{"d_model": 512, "n_kv_head": 8, "norm_eps": 1e-05, "qk_norm": false, "init_std_qkv": 0.0186, "init_std_down": 0.00439, "beta2": 0.95, "lr_head": 0.00364, "decay_fraction": 1.0, "train_tokens": 500600000}
Each number is 128 + 24 x the weight over its row's rms, rounded and kept within 0 to 255. Layers, rows and columns count from 0. Numbers have three digits each. The size before them is the row's rms in percent of the matrix's.

# layer 5 MLP up, 2048x512, rms 0.0478, rows 580-793, columns 0-63
107:115139135128162133134103128149127143120111130145138126111104165123102119125104116158121113142101114083124142129136132141134092105155124141127119129158168156106135105107087166130157121144094106
104:154132133145144117088120171135157155155154123148128149146153154132112065119142119130124102130149144103143144132122144125137138101110135126094119118146151154119120127115113157162084120137145166
074:126133107126160180150104141208122111106120131115083152132106147137148137111110132131114108145155099109081135097160120152120155137155153103140067134122108128116107099165114130097117118149122105
109:149129108127113121158162103136161094113126140107131182146171105108111167188096128129117125180130099165153197089168128142115158075149112098098096122135161119137143112117164106140090113111104144
083:143125121117129112183132143134131136112163124141139146088086146148105164142134157146128119134120170172141159114135061185098125115128119090135082173119138082145109124097122136156115148144115145
096:129101129152147202116112091114113128130130131131161149116122144133095115100113106182119165143167155161096092122129146082124132133157132152134142101102152099119133138124112089100131162129148122
081:134138114153111097146121149136133079154137134128124135120152106130102099068118085145126115162145086135078100148133094123111130145105106143139139116145116116106134093159100107160126134157139114
092:119137080130056154161148198116135101119113101136112142156150116099152162141124123168111101142104142150138188118107139151109143109115128071163096125137124126110127166156120162134140135095122151
113:151096141136147102115172162152112115118140147136147123153102120148129163101100103107143128107107157099111153124099155097188066139156130136170129131141126141177141093156119197127130131134129100
105:109142159150136126088125122129095135142085143085151142165128172134138148140101082137127120144122131164082115182143155119142127154158166111104108126114160118161125125077120129072113134128149157
098:106100112092147103154128174110098162122107134125153134137124104138111083101122101111159148129144123133142159108118140096100146112128141158152137160108159117100131121124084122145151137142108088
089:180134173119132109125102170178174140149160096119132171114113154134119162155152104117106119128141139128117136140151084157072093158157130087165135147152149097139109096139141121133154111133109149
101:144078127143141136119141160135147116128116103110131143158125160101114144151115115129141095149119109185147131134134152137105095118148150116116114145158182109117130112127090151149159128143109102
080:125141184127111104102088140133122165110087149132112116140096159119071132145138154135120143134139118146123131115115182132143107170135148122128103136139157131092103141161117140077153149121118147
112:099132120144171123130139123150109175137136104135134158127105097129055109129128136142153146145136105158154105096167127104111148134129116080135106142116129085109127110171149112137131104157125095
101:090149155139113113096076153121144095153137122117133133123105123148147107119157090151153147100185119122081138130118103140115145158099164159107103155128141098159138133139118155117158095143108123
101:125144077144101127108123068165148148125120122097144132114117130116128124131102069167115130138106091158126108126138111149135149121163096110133147127133154093130139142148177134157130100150141129
102:104132152114105093159165157117117132078185102147095123133117110126091156137107118145139130133127138183142131136100146133151080117139145150183129129139134109138139094139082133128126165114052128
106:120146173073095118138153132142124116125164103123092150133135090154135137112091112129129135154109116151191112121104169144118137100151124141153097105112130106068119103104107144129161093103121100
124:124110114117104138152112110130103174122123129152122119091100137090133151114112133118133108146171118101156138134087134127146102138126121151134130085147130148134130154109134149129105093163118160
104:131114159123119153142172156122141081126117131132126129164130132149129145151096087105156152109111149148141128098109155116166130124123144066111132115165109121131158093082151153122111099168131149
104:108111119123114107198139146156104101111111090119107121098118119161108117157103085148133130111140093156104123134113110196151096109163132139166123080168168138113142127100093152180139098120079148
096:122139116097146123085118108119082178111139141075145124143115134073096141152102150125139118097115160118140148125092120120147150134143127090115103137138086124116113090120160153161163106148141150
100:122133135130109144158150125109182117114103097147164180143136143062120169149153121112104106131127149114170164139134150122114155145135123111126119132143093163145134129151145204121146132122112132
105:078115106145073125158144122126101144103128122129126133154110141120113135173130136115114099125146154136117097159135152142140139073149127133098132125127122124096135115094164133161156108151129107
112:130132085100053128151114124145140123135110153145113133082123160087106138116134129130141129133203087107103141126147130153136113157115166116164120118134139129167128133134089150142125158123104092
092:104152123140124078149210147163151145150129087120086140139121172102176182133151063126132143103129126139126163145163124133113101144125148111128101146129133135172122156155089162137141136133114148
100:143108103190137121107128150122122125142128127088182165105100157125181172168126099104142115117147143133132157123085136107128170147134106143114154117110128143117148147145151152141128131133141112
111:151106142085142110152186170134171117125102155121155145082083117133134152122118178160154109140110137149171140134072123100157161142123128116113131142131149178131150154108098126103128108135132139
082:135120140168102117144160125132132160131105133152102142147114153127127152106145100104152167155127171133134129158196164085059150092134149117129134120133080141156166148164123128122126113180105071
097:130105128162137127154110100114088149106134067113120122141150131111118101095118066144153128156129167147100090163169121103110112081152120098122101097133114170127129135145132121066104147153108191
078:127122153115081088100169135158118127115135131110136154145143143080102110137154079118142132111156157094093173134117104141130102137117133132118099090140114147134125136131114132116165097128151138
080:098124186132154073075139154142103165133172117118096132121109115127116095179129148125167123132121134151135139112154100107117135115161131110144111102141138142125130093115114098115172107167124099
102:141116135108074107145167136141147095128098089134124177128130156120117180118133070154108141123141133124163180120130130141082139125152115081148122102132141127160157123119120121097129100145058132
105:128122099141126128100117137108100153120136160123114128171105171119109118126117114138147095170138100179107131128181110124114134098100150108091068108115120121127142119121140121127121159151106175
091:157144102147155140136132158116139130123095161158138153116113127108160176119152117130169095123126138121108171113108105126064133098132110116106137172103125108125140109140114168115125102161126132
085:135108149131147146104138118154121141125104119101130146120137100106081157132100131196114154143137139130101138127130106109153126156124121114143136091133139147123096139110117147114119139133119111
090:108143126179160135145107127086118108081094138111152144168114148114125148126140098138101143118124128152143178123146135163166136103137130126136127139147134167104145157130191131052109135138109135
090:084068120142095145108122142102157143127122119114118151138097119099142157133146140081135171108146162141107114127117139100124121150135144106071124099127087156128137135119162139120114159173140101
099:156139169132151146155132104177126139128112139144147156142155152146113137106130126170121109114148102168117110126131136073119136122106143130149126075123128115140121147148076142112126159104128146
102:124120146115132115136133154150119113085130127154137159149131100133133088129070141161109112115146150092131108140091154102177078114139137139119150135151157124150117087094093153146148134100071142
084:127112098137128148137144120074171099099104133095109157153141080143112130149152084124110126122137119142137137174123120104137111141137083146077089124143074132071128134145136148104142146134129140
126:128115132137109098080106125109130155113126111143100137121131128113099134114108109127157135099147190104123144096100118117129110108175169148067117112134162133140144107092118121157121108216097157
082:149134118133112152151095145128146075149115120098082169177132118113103113159115097148119088145181112084135143159145104104085104125112109115112086127132132109095145091101112137178132153172147127
089:148111119126130138161138100112143178112134088136153142057139126141115144105098123148145114151093175164145152101162116107116131083125162116120109142122174125127151145157111148115133114129080149
107:115142104103143113109113125150128135143147104115121150150139110117114137129131098157085134124165106166160155083118090081108092172131127119114070120111117125115110111145128109109097136137115140
102:115098098096064122152143110163105169119086113097138131101126155155168141143125125137098093149108097137124142151136126125162118113120143148156107142158163149162096149148107151153144087085108132
101:108075102108127174152131130136105158099125074134133135150132127139099159138107110124143159167105149151181116102130114138094138091135109110140121140144125141097138099136163129159143088159144128
104:157131119132073090163139150122132119140129111116101116144084144122150099153121092142125140151160152191161150126127113130137128164111154087133114143169123095129146102093141122141129075128080136
101:138142103110113114155144116147136104141145121111155174189108097082103111135128099136125161128103133127092157120131101095141119131126116113118117135142127158103133125160090185140147160149111096
101:155077137101133110152194138114109154134106112102122131138143137095101082124092148132133099127135126133148078160164141105120120125099156136101109153166136123125148137166095137132139139122111131
080:109122178136154107151164148136160190113131111179130187104107129156096162165154102107127114149098119142158186119120148110154178124138129144147117147116146143154156105120123145133111090142102127
109:187109111108130107143209151143168127128096135144142149120110142098154107099122100134095153141105164139154107133106121075144125146111153071133119146145104146174139139117112127161086118092125154
104:090093136107104114118152118113116181097100122104124133120096127120105092149120133120177152082124107134151108122115150101134157091125119120125096105136148145108118119126152141135177136109134123
091:115085149106109119166145147117137136096140113116115160120174153122138156195118078164118108108164163166162120117114118143149112090155146143129063131163115146105142096141090162120127110156111081
085:110117179132116125157118098158168128074134109140105136159141147129136109116145142129166058163158145139092138083165134129100182159121140135152116108120147129115137089131110136080176138155145110
088:143117144133100123136152160165105118105086150092095153101106155099151157128198116132150133153094145141131153142119117068116091127129100140127132135107142134119117163145130137088157171088126126
130:127097123100093108145095109128134183139133142120138137080104122117106121105155152130130152121121070116096113140107125134090127134101149129139121123161169137141119139158121153131170118144138127
109:108113173109122102127167112138112102103164115094113126176092143131103129144127132134151154156097117156158136134129131137174125118166135122109128121151137156086143093148079087125171148131134147
097:088102137146108106128164135096123102070103109102138133136168130150103123123132097168108139112118141104153173135073140136135142108183111122148100099138120158088134118101107144170157150197114151
099:119110149151113104180159145104107152113111160136126112147110134122151129131133093167087130124124120154125092132087090106135085133133130092121114106156077113070125137090132157110121085128088132
115:129129123092152073125138176182129133098102078120088152131119164147114169148151138124140102120108154125148105115121143157115108093104140130123117151180146083128124139115149137112188093091151105
107:134141120126100154131118116117158083133081136111126132129147129132111100106155135140125120170141120080173141151121100088138141123145136103111113104158162140126121108093106136126138134153128091
102:092137137156157142134121157156154109109093118163121133116158154116152146116124123126107110067123132123108153135114131153139121114133113095089100078134108186145142147112114118129125131138123198
100:176128113173093073132086097080109121134151096135092128132118153146110134135129100127135126131156121128139135105116161105150115094121127095112125138145151075132144104095166167145116075130085149
083:098145130147154060141140153149119114189137134095103128134083099139132113138170117114164113113135127134122123150158090138063166144133129123154125108101143128136143127098168083131122065147147079
101:116137113148126078150127140103101100120147139157089144140095113157118147144157150139164153114114129076134099143101122105148109124113121125104128132130115202138126122143122156097124117134122089
090:123100132120103169136109118096169114112126105075106137086199115095105101142127098139125113149157113124096142083143145129123105137124133116151118134142165149112127115137159127087127110158120084
119:156116152120109149128146090105144095126094143132121142124170139151115119136126087158146132126127135135129123140141128136131129126200147134108094110141133137127117135132066121132138127110130103
116:122167114105119137126165135166116107135072116147110149125117173144143132134145131134108159108111121140169109135120145130119128103148150089120110094117122111134141174123149160125154103076162156
127:173124117145090104160104118108161132139172109113093126139098159147110146107077107131176139121147116183146153113147148154102125101125145118150116178141149104113128109109120146130163096168121143
082:142112105150071145165134091131138140101128137124143203117114150100156159131130086096133125149131141103107140133079099127116149129147115110113131142101123139112141114131154167117094108095117112
099:141114127095125156106158141129107141147169090123109141109132142104129097150158156112128092129117186133138121112173125136115124125081169167145110109140160155139138118149103148116121112136133118
089:113179123170126117145153101173101161150150089091151158110143161158141145142142167115135094139117124114133183097171160078156095114151151111136112100121162129184124136105143157160135123132137136
078:167086159123119131125126104118171123091135087089105163123177093157099099137119130149117140126098143140137086122109101134097105131124118150126103088149173140080139136105106160107139168147115174
123:099098165073144155132165069163136144100169108106123177122142122099057093145122130164125126122097104121137111091127104157115153137110122122129082104133160123101100136116102111114160106085122084
105:110136120166125125115138125165110112166114131110093148111143169120129134151140096136136072137095096156060136128142073157104124110126129119139085123132123087121134133126145111145148078169144146
088:142094168137085091169116122192167121116121094073083138100115138131138131130125135141155149128145116159139152126171142104105082154137118127103135141127159098138117136129132135144173135110102054
098:130068147114084157158180119156185192111114122125099153124143170128108172156135154137116097137152140157112105115116133119090101097144164108127097118161135125128143090163121192131133141162109076
111:093115169126120097118115116087099113076179100096107169129135169097068124164139148129161112078109127111106113165084141147113159156137103127118107136145126130121122113090107117121164119187103156
110:133132119060150089133128152126170141142142146147137147141127152130122098132100132152154120129149114125086099153107122175109155103130114111159151157136183108142120139106143135126134127131127129
108:098126145135127135166128127129134135088125149126136139083107144137115108120109112172133092119100136133145126106136148115167116165150125137149096099149097095117136108124081112115119134114103110
098:098152084099130117125096136116107101110149121150141134131103122145133125141144159135134094137161105139133162086137098132120102105100149089146101125147149060067124101128108111110166110132122122
115:111106091084113184155173083173161132140087119145126144109135135113127112153169148145102124162147112131200134108095146088096164145108108127103139104139107192127123146087102126143115078137115128
091:120116192105111123141146117144127124130071164141071143108113176107141104133131103098120137134086110143138122112136135131136138115139181140102118120134085174108165119152161135104152109100131099
106:191088118150104098140111111139114152129140082116114125142123145160125150137092139158156125130130112126154148112143158109121133112152124094118118172164179120137133103106134125112174114135118127
112:127167127124126130130104106093128104134160131118157143168106129166096106110106094168138131108166130133113106145152110111167152127110127094116132134138199118142119103115102104108145151122114107
090:135108133097127078176126123140143131151139109127150166153082136118132137121100108114127082139121112104084145123099138119128144153117130087134119137118141072156142092102131126124083160150136113
115:083141143143148164128142111093102092140091131132085127160104147133128128144104124118142144158117149093151114126096158108146095108125142149114119073112120142110132129139141142126145131131151145
092:144101132095100088184140164140158145144128109116156164120130137075116140131167132140137056068144107090146142108160119138136153138158118086106116163142158108124123137164112181145111146126068111
108:153068132144156155136132106087113113144148116094177134168106123106091161127090083140160124144129170159134116124092114143122115160159123129113147175146142166131123102075125141094149108135109076
088:113125115135115096150125166144160123127129120144101136108156150116154138106141082094128101128113139181125135143133103127130127103112140169123113149143136145148152161139125125170137110107117118
102:081124126128131119136120104148139136101129104163102167112135138105108119151147118117119067118130141124152131115113152141082175135110140143129061098152095153113141155086097142132174124148121145
097:156136104110110114166164132125163105079139113097103150107105123114097148172126105143118095158126154141105132099115120156118104098125140113119082119145145131117153097140081174126142134172134118
100:132117151164110101111144109131107164145118167126136137149094174081128095135148145113130133162126115116132102159101125098141081156151143113133134176119137134152110121143147155106139100128139123
110:111086167101108119171174142143114142120138085120125144151147071125036128109130129137135173138111118176170136097138109150141119128140160097168116123142137164080117119149141135120145113157098107
112:140120146138104162126120117119119137068129118148173132110079104112079129144137120117146128141114165100128093114114143135120133111118128148119121088161160152120142117122113187164167124140107133
077:100128107108159086107125125141140141155145137123135128076081108136152162140156181147142143097131119064144148095132152145155130130143105095136142141164129104171140106136135129155101108131136102
077:118153132157120111139161140162175117114110120093131145100132126138112158120108130113182154130101115088083114138148118091093170099189136131090128124142106117130141068157096138162105141163127105
084:127118154163087163159115163129116123124143119121127138118136135100131169160072140169130127093104137155139167123162121096078188113181092100128170143139155135111128149142113142139139137153118138
101:113154098134174097119130144137116131117130087163108126119112121149131112140160145113109082113132147126112093155114135167114121130105100144136157127163169060120132120074127093167145094148107192
115:131097110150114127147150110162140167114115057112127183092189156113126141171133077125099102155124104088130122135128155140130150173183118068158099160118180094116164134142167135104108137117105149
099:135074082147106171112148137162108137077095115148129166149095147081094155146164079133107127158096109108130137159164123113109135130136104132158112164194137145148131123115140173167145076167081137
108:139114184129088123155126154106130109128123122094104172119159161121144130173119099140128090110156128143124091112114139196124156098116111133115081145117130111115134141121101169115146132095078134
113:118116152125121108118190152113083131123174118140152126144119123088107128137141132135139158170112121169139131120118131128145133127145151093102121147146138115128120135099120106145133096112123155
096:166153118147179111158129119125089137150129156149123142147113159171142130098143089140120131107100099133123103134155113105120094159136127136185114125143119111117122121114095135137099126097088118
120:109132092130107165149104130142132124112114106134138154126119175111100165124123121149146112152137140158142157110124114159107129129145115135134111122151126126098131095127106155094146158133119100
090:146167123125132141156133095138132172111161118126144135164129158143131133130139139089115118113125131118124150103101128117139130080149156084088110091157120133121132099126124148156139149152131113
080:133163129123141152136100141130168130118119143086119126146144162152119123083123085135139151114130114097100154161131109133120108125150113123107115139134139149106134123154096157115106161139164174
115:098080092115155160134146125138154118083154105112098138087130136155144184121099157154088140125140124108207084090096141143124106109138125123135107153145117087102114111113132146099164121084151120
107:137081129155164130141158122138101143116182061121109132122170118138106160145136152143137171125120118103121150129103131088161110141175111102156120118179131159121121094096146132088120110173091142
094:148116135152117137141143141109165153116104123153152137086089134107115159138142088138102134155134158125069139144147133080144113162117161124139143119131143109177140146103132125080105106106120145
111:119129116105100128152141126165167123110111146141100165163169178126082124129115138140074074134091116149107078122145121145130107120129118085112102147144110160101157104152133138103115110149150157
103:102099163139115139140104147168109160126092145110123140125123114130137124132125095118123145083179113120142176125122115087120110148160106118121119092141111115095113148084154115118105139175130137
115:112072097100107122136111150135144133146136139089106151161109168126133120134105118162137132131143147130156138117132130115144104150105157106091118170126129082131152099092107145137119129118136131
096:094135154133139088113133149134117132139123082119118142105068117150090125136147107115143162150138150173087154120139147157143075103085141131137122118137125108127148097128148115128149129123132140
093:118146148156175144114163085159118126159134138131106164126112157093127104115134159075122103155091178165119138133160156114080137120146168145120104112116135144100117125127073132121141144143119112
078:129166114119140104066110148167109147153140137124118147131086109142124103136170168125142127088179122132123127138167122084127118097110142126113117095135137138169121096101135117152173140169153128
103:107080116143096153139148099129121145080070088097075155147156144098110131151145158131118093137104099155146143096111086121112156128126115127091043086155112156118119118156121134140103148152123133
096:119108157106137128111187103196126149122151111177166122134133114103093123177105100120137142128123149142129127086121138153151116123164147118097085123129128138117148092117105129128113095113065162
102:138129144134110116133120119130100139149083133101116130092149139165157102144098130127114094155147155169126104142142125096121106082117136152112127099150126142108133123110127139110118096097114117
108:144137146156086124152132164137142129101162113156091124129105132110131127127098124123141154125114119123128155159126148109128105121122163112115112125154111112188134119139066140150128107106093138
102:126120130155150079115132144160123127135117109160140133123080155138143118145146145133115098102116135159121137131123094106148130136148093126136126131132147106136115149159137125162134127118134148
116:127127140098119170108158121093124126145073162132159142107130136145095148112139122194103157132153106145120092129103095093150161132143106133077112081126176128112119118128068113120122125111126114
095:155071123154121138161141166136152123132132093114101177136149136137151111145138102124149127115117138185132172111124151126116107087112141127152104128120117141152121129088117210144123132142141152
100:109128128173151103106141194122112117124090107088093111116129123144171108104135088148146124115146159148153105118096174092165098085170140110159155131136141114108132132105148148095152120127144126
086:101144120161049096095107105108126150129194180113125129112108140103143104147133101141114090145137114174136119145119136108113147129186102112109113122140107095118176099165142159095099127186124120
082:122141131124155089102148131164134071157138159151088140135123156109108123084139107115172158158107089122136142089147072168140073119113151125149087148129136137099121107121116119114106096121142147
087:139124153154124117132114140126124135107117082113125145141129156094130137165108106117104149095169149109115173094138155117120147106128131138132126150144141131082115104138133131163169149177137171
084:106139187169123118193121118137155146092103152083079142076136132081106106155134150087149070168112083129094130108115127127118120119166140110105116084123107132124123090124101135105141122118128100
079:137138162129114114119121179106106181129155118142093126077108121146099116139142139116125133106128138129147138130160138104119147140163128129138113118155149128168127096096126137139173107133113087
090:128116121117106155133098150107119148136141159146144147139128150122132122099136135105126135166163175148127135122143128167122117137119139116087089151118145099097132157072113120150144110132114177
101:111111175092115137142131128147146096125119097117110158115141136127145142129139123113130079140101136150082126109159094144110107079125134119150089100145166146099146150141083141119170160142168147
105:097102151110125109154144133144138135128126115108085128117138164127118158135117111121107134085087139144157106132169131118114103090147164105110082121167130136126146146165093148083112136130115157
104:118093107106145125127120105124118150108142138102108146163084104149136133160157158141161127084075131134173082080128115133108121082124117157135129151145121174082130133153114137142169126147138089
105:144119169087117125169171148176177150136138082108147137127129113151092095119114130097109154117176157106087125124148133080108101104132128095142133124158167112157133153149133135142121138141135087
111:136108148088073119150134162150103120090117135134154133105131155128110137179114127112137159134145098100137125148155133196139125124137137106160112147153131158131129145135124169157168068190107139
096:088136140156154091106113134114104121089142118136123133167162130121152086118161115119103137097146135113100118127103183114154098179155178143121125107132174138167153116115122158137123149151075146
099:103136137192143124110121106111133152138142141121078136105109147133124144128131143135133153147094142144106100082103145135096086131117172078109120167174109134156136123106105137107126109153112138
099:130138106098081081137116146154095168115122124116128127115090170129044158129121121137135078166087100148149110145147103140142106117130149121163120159140154159108128125144147107110165095090120172
111:150128144125130089126122106108104135110112148120133151138087111096076117118134091157143132091113106133151123149133095122108100135112141147084103131114115153097104105112078145177152118108102132
081:104116118139123120148187100146138125146075115075087122143120110123116127119136149126173111167105107105131156112150059100108091097126132120065118121163145128103125105187120130125125109129124092
099:146131085119151099156113109127162154132118099101137157099125176086104155187164142122108077120123135102141124131130104153121120135133111119130140184152123133149119107097139157171144130128086107
074:161107096100126156157138137127145121102129147150126120129162131120108119097110133112104109147151131128121147152121107130117154120133104132098127101140099134122057171112119113114103164130178158
085:149116113134155144144149140123198138122128105148126158116122130152115176164136099143126149142091099119152086153100146150135137121161099103129127148130144122185131144105131148116076142087099161
102:126116126148109142124197117139102116114101101140141136146105140096155106103153121139147179115132156130141131090092160090137111131145106142169128139145124154112128124131119153142118126143138092
079:146126088131152116118104161102119122142175119107115172113123144144133136155149134166135100171128154156110132132156111136099128105112090077169157172122140103163096111134147151113110106150109115
097:145107105137127202167128127105146099137129070174125127144152116085058110141089124141139140188152102132121092109108112108109098155113109122137139122164122125054135121156140137076125112089151116
114:122151156134121078120114177111175117082116132121077126169173163149118102178154118110129116138096123109153098145129156165086105103149148114136091162141112145151137108126115141122127105115096145
082:153123200111091108172145149147138124117144088123098132137120147141096110135116134133074094154099158151127112099110153105159060113146139149140101128111172162174139136112129138111152156122108144
095:136124103132157146110141118093121120126133154129129144130113146156133110149115111157122115141106124095135119126097116103139118088132112094143140133108122094121122135097148150132113148108141127
079:113128122100163138142110117133093127102116164107121134181153189139120134108093118142153125094139154136149136079100140168139135109114159105132080125135133141098129109134133138100139167149118132
104:178108116101120133152159099134142156160162089102149129132104181138104139159148123124104093117123144180138138123143115072147115132096112078121136159162149114164152095139083144124121145112099129
111:085097116118129122114123118117120147091152137122128124123111128083100105145147147133157141075092109121145107121121138146152123096176140112120144119154143157137123117092127135143106147147118147
112:108106136138159094130134168094113137172105146121140133116107145120137104120126136137127151125134111174144150101111098117155131193122105103082139119163121158129133148115141114152075116153120130
094:124092156163105105138109155157098161117152099099150167171113124125130136144156124138173163129151157145088156108099135113185132115134118113078111137133139115082117126129119149101133138099109093
081:138134158152114108105092093115107139125107117129125162150120113154082117136084111130132116187146139143140104138133150141141139120154107141130116137116170172064115102111136132057105133185149160
110:147077127140092111132132179157144112124158061121113125133149137117101126123082087121148145147132142126132123125171140113122131093145140104114133127145117159094132122139136158129122094136134132
093:129104140135180119139108137111127102123118076159133137096158121124121171128130130132170122138104145116161091128128129115117128162138137123151142119165160168103105097107118088134097147119104126
101:140105126140121092150117101110131118130146116111130133114105110108112126167170127154128133081148118122172096134094131155137159131122130105124142147156185131128127089092143158155120084142114102
089:108150136121086110147111125139101126139149104098132117145130104114081136126129098136090100124131104126095100099125117147100165135121110125131096168147144133121134137147147183094116117144121148
108:124082138132142088096160153110124108127139127070141143131152132136122110117123059113158127113146159169127127119109116115141108088097154168136118093120123159136118129132091135104191123119093125
087:116133114102111128137099148146106132079150094139106109129086117163097146142093128114154125111092148117101141121143173117127074111149157109130139106147127103156154113175137116073143131095051113
079:153099111128106154091162093142139081126127102112137136124164113125145085130140116103145112121141115054125133095130116178137102127115122071150112149166155131142135102128137162145103120128103108
096:168133068128063128168144136138111106139116148136129150125118133101106156121127142101158150148146099152161136147118140120115128113113127118119105103158130107100119118148132138119149109142139077
089:103116159122088146164139160091141105110100132148142158123089110116126109132111116121109068141146112123105183119117105150120148106150158150123142108143136131124154143122135131172103154147057134
111:112096080153156184102129078170099172143095133097147155155138123152131112141123153132121101136091126129112106115106105082137119084117118125118130107145129100109120093087122149117137130113125177
103:135094082135110112128137155127139086111135116111163199188137128097111137148135127130108121121113163144081128139122117151116131114127090107105116126149103134131147126066142124158131162173144190
120:118113148091113149134138161171184102115102120138102121138154138075131113126105151179097130159087122136154132103109140122148106122141155113104125114172144136125103140136081106111127100109136128
082:135142137142086110100134149109107084100122134087147167161143123141112149115124116123111116140157134098158155128163108134144136140180156095128118148138152122126123140126115164103121121147074081
084:095130100123084118139159133160084107135138122153116141179156120184110105133168146134150168089119199114139109100137149182092154112157134137141101100128154138108139128140101128122148141145146148
097:131130150132166108150146156074141119108141077083157138167137113116128092140141100098125116120154107129141123142119104085119112120102123048141118116137155152076161094121116145129118148153132157
116:123136181141098098154136160146130132105154082151113152129109099108094114135085125123130132174125141128111096115112121128103093115193160107124084096134154173158122149122087170107125125102106139
093:119096145086108152133124138147176149121106109124088172099158132138091134130104106163128126145134165152152136090153138151112130087113139129189097140126133173120120083121088150130173140130134134
113:092139175150083131124164126100076125141135094133102122196126161143129108141182095121118134125163130102136152145152157134130077138164166145137131063141146142136128127129083168094129141121121173
108:128125116104104135158090126112166083090108145086147165118150146098095150100103141129153119087123190121113146110109072123123100098113124096137127136118148141129117125089109161127164150107125120
098:167113073116095168157096135114145100068123133130129140132180167102096138148089154129138113125098119129139150113110117144164099120119147129129091153166152118067128175147099158088171135094085149
091:140138106151127125170085090138129122110138131120144146089119107147141133078103074159137157106131133142134161130104132108122115141172160113113131102119125129145145167140143121106123135148136122
088:096134106169122158130070120145102131192165126154134143115126138102155111098085127161135133092177098135108119136138169112133152176160105148159121080104120113141148159118129143096143130138106115
099:142097129103145109162135111142198118101112085106156170121136156108118150142148124148123129126115151114158133139131116161128114120143120137153106160122148090108124108150125141142149132134119098
093:108095129107126158094163118128170132148130108096152166190170122091127132154124089148136154121148161126140126108132127128072146100157131091070119118146122116108158103124164122171129140196126170
102:103135100123128072146133129154107130082102147114106144134122153145153082102159118071121098115169133145128173147090158132132110150131169113138124127121105101125179109122119151129138101146125133
120:127137163107119115140168158134172136141116085129124151112140171113124140171126121109083069162120103120144113176167116151098125133113108137116133149126162122129116113158147181113131093101109143
084:108133163166137126092105156103106161126154149145076146127115135146113089095131161133151117151128131134143117094146094141111119155135173085122110118111156143144127117117116097142160105190151127
104:122084128128129158118118129141161145088114112123151142151132086156107103110103149108125137123155168139154164075116089132100115066101122093143094116138125152100121120111115120093168078121144110
106:122120136083152111093119104129124125120100125120130148113114166148117158164086124186114112163138115142153115122132127134166098108166120112139104130121134126069141110123100131098108118082079087
098:177118121150101165143112125147104136159121131099127151176103143080094122145144085146112143130136134169146137115128116099104147121152102118103124117172121130103136101142133113127132100156118130
077:135156130134114081135132149104143141097141133113112133104088141112160109110102063113120160150141100136110173112125140125139106153183152102145123124144153102166125114152114131163117112127109109
099:165089112130098144147135093194141145113098095104131173156138145089111167131176082100130115143140146125111173114128116109140160132165123141107095144130107151141125127134119180157159157113103152
089:130122166122134094122145195126102106133158119112092111089113130129117105134143136117164129119118138188118118108135119131154116103118179142123098105160133133129161129153119105161162150115131174
112:115132137086112099130156150145163127123134107117104151108051148157148182146131132124120086154143116141163127145111146193141108110156137127184133123146158089129136087130135147100163085125164130
091:113095115130150124193128136140143159130130043097107163100115150107130167130159063135111090141153147133147103115159124142097145106130114104175135170126180120106105127170149166143182116121132123
100:119174186132113122132148139184078127161137080148140120139134131098116155125117122159124172129162106130105140135141132115140092162147175113158124151114165129125120138191114133146176115124098130
104:090139121084162125112108157118164117115155120140109120138128143131088106145103148179140098120172097127124078124089174156127141160098123122164115153214113109074125116143143138107142076130085132
101:145141126157106112103152115120143152103166112107134137117125115142095119144126124127114138089080134127144090149130105124148119120164117100103081144157148134128115133150124118095103143083138169
095:116132113102103144140143096114144158138103141153099151115126160124179139122089140121136123116103141130103120147147165065114151094126082139110116113155090093127143159121126148138092118131121107
106:086071128135141146148123126141162168060118117099110176112149109132136180161138132134133166090147116072115099117102126152140117127164142069107100104139100098114121083110166135094138092116097109
078:152160109145148137080108115145133133119122140123123127114120170143108168161120159086133129127108144128177102144156116113109100141124081070132140151126127110155101106152156146127169151109131127
124:162152090127127101110153119109125117132129148120154136092151184082134162158166120137118123132120099105091090178147148121132135143134121080125106128139152103176119113122145143086121126107102112
110:115127098114129130185145128116132132102107074151125143138143134141097117135176131129136137118123103144108130116139136143158166087099118099129108111139121148095147147145089139148133133138153127
099:132116131156134103172139180127143124153162109142102130120130151085150144104147152133117142105112156151174128124138160117133092131190125119139128102157111134126114138134121156078122174180136097
110:117140170131095160138152097138156114111139133143095140071150165141125144152126112128117130144159126161151115114161169188128109117130165126124110074114114076158140114137108156093144131113105185
099:141109125108125088130099096124096148118130120067141138116145136113116099117155131144121081125153101171118174118116070122137145123111095169100094084148132134155104133124119115145115150112103162
103:135096132135101162099128114147144154150106095136104127131121129094155134139112122087147151144107146171145124105136132156174124126113137132088153147150126102104121132163144139107122090120144144
095:130126112159100143117118140112077162135173130141143150190105175066111130144129118138159162135097165147151135094115150125098122155115141114130112149110122175110121113170126169126148148142127164
095:113131164172110076118137117124116126100176113147091126127146119082131136143185145134112125144121113148146121120108142157105106137160107085115132110122096131102128081155134144080117155142105061
094:156103088141071142137130136147198108123131135089088161137142165128116125161178094123124118129105157171145151132110121100095124109126109116112102113127122138119128130140130171099129118149142080
100:126098069103118154156153131121158081133142121105179129147148112107129129125116104128123109159122123142150121072134141105150147104101129061163139129134140146136143096112141161141101125143163123
086:112116137134123102095105140146104136143115115153131137119087135052135141126114127099130133126129140109144158090134156102099096136124141117151135132127088125136144127135165152082175120120099136
105:100099135136116130106135085150095128120115138134115120178113116127134109105136110121143155153113118140112172135108124088096107132123149119123119120160124194143142164161116139142152150129098125
099:111152143157130128093136095132163145133144136147152153114119130114091108118125134132119140172144159123142124079075113122183140123128149122126106098118182150150113123120133119122117136126124143
094:151125123150139127129134153195140112131131100122110176139151128135059140127135112136126159184130093130121111105110110100136132124170117131123098162132109114135109111123128146143151150103128114
079:129158121126174081066119147155138168146140145130107141130093154159101141109136146134148154115125137161095135134148101163089112096111122083112109150135143093160130097126143107128168106174163169
077:124163107133124164105111149138081109123132158107073144118145149143153135144122108160157122131150106144098099123176114154116117120106141141176108161119134106118114175146140127156123145132128125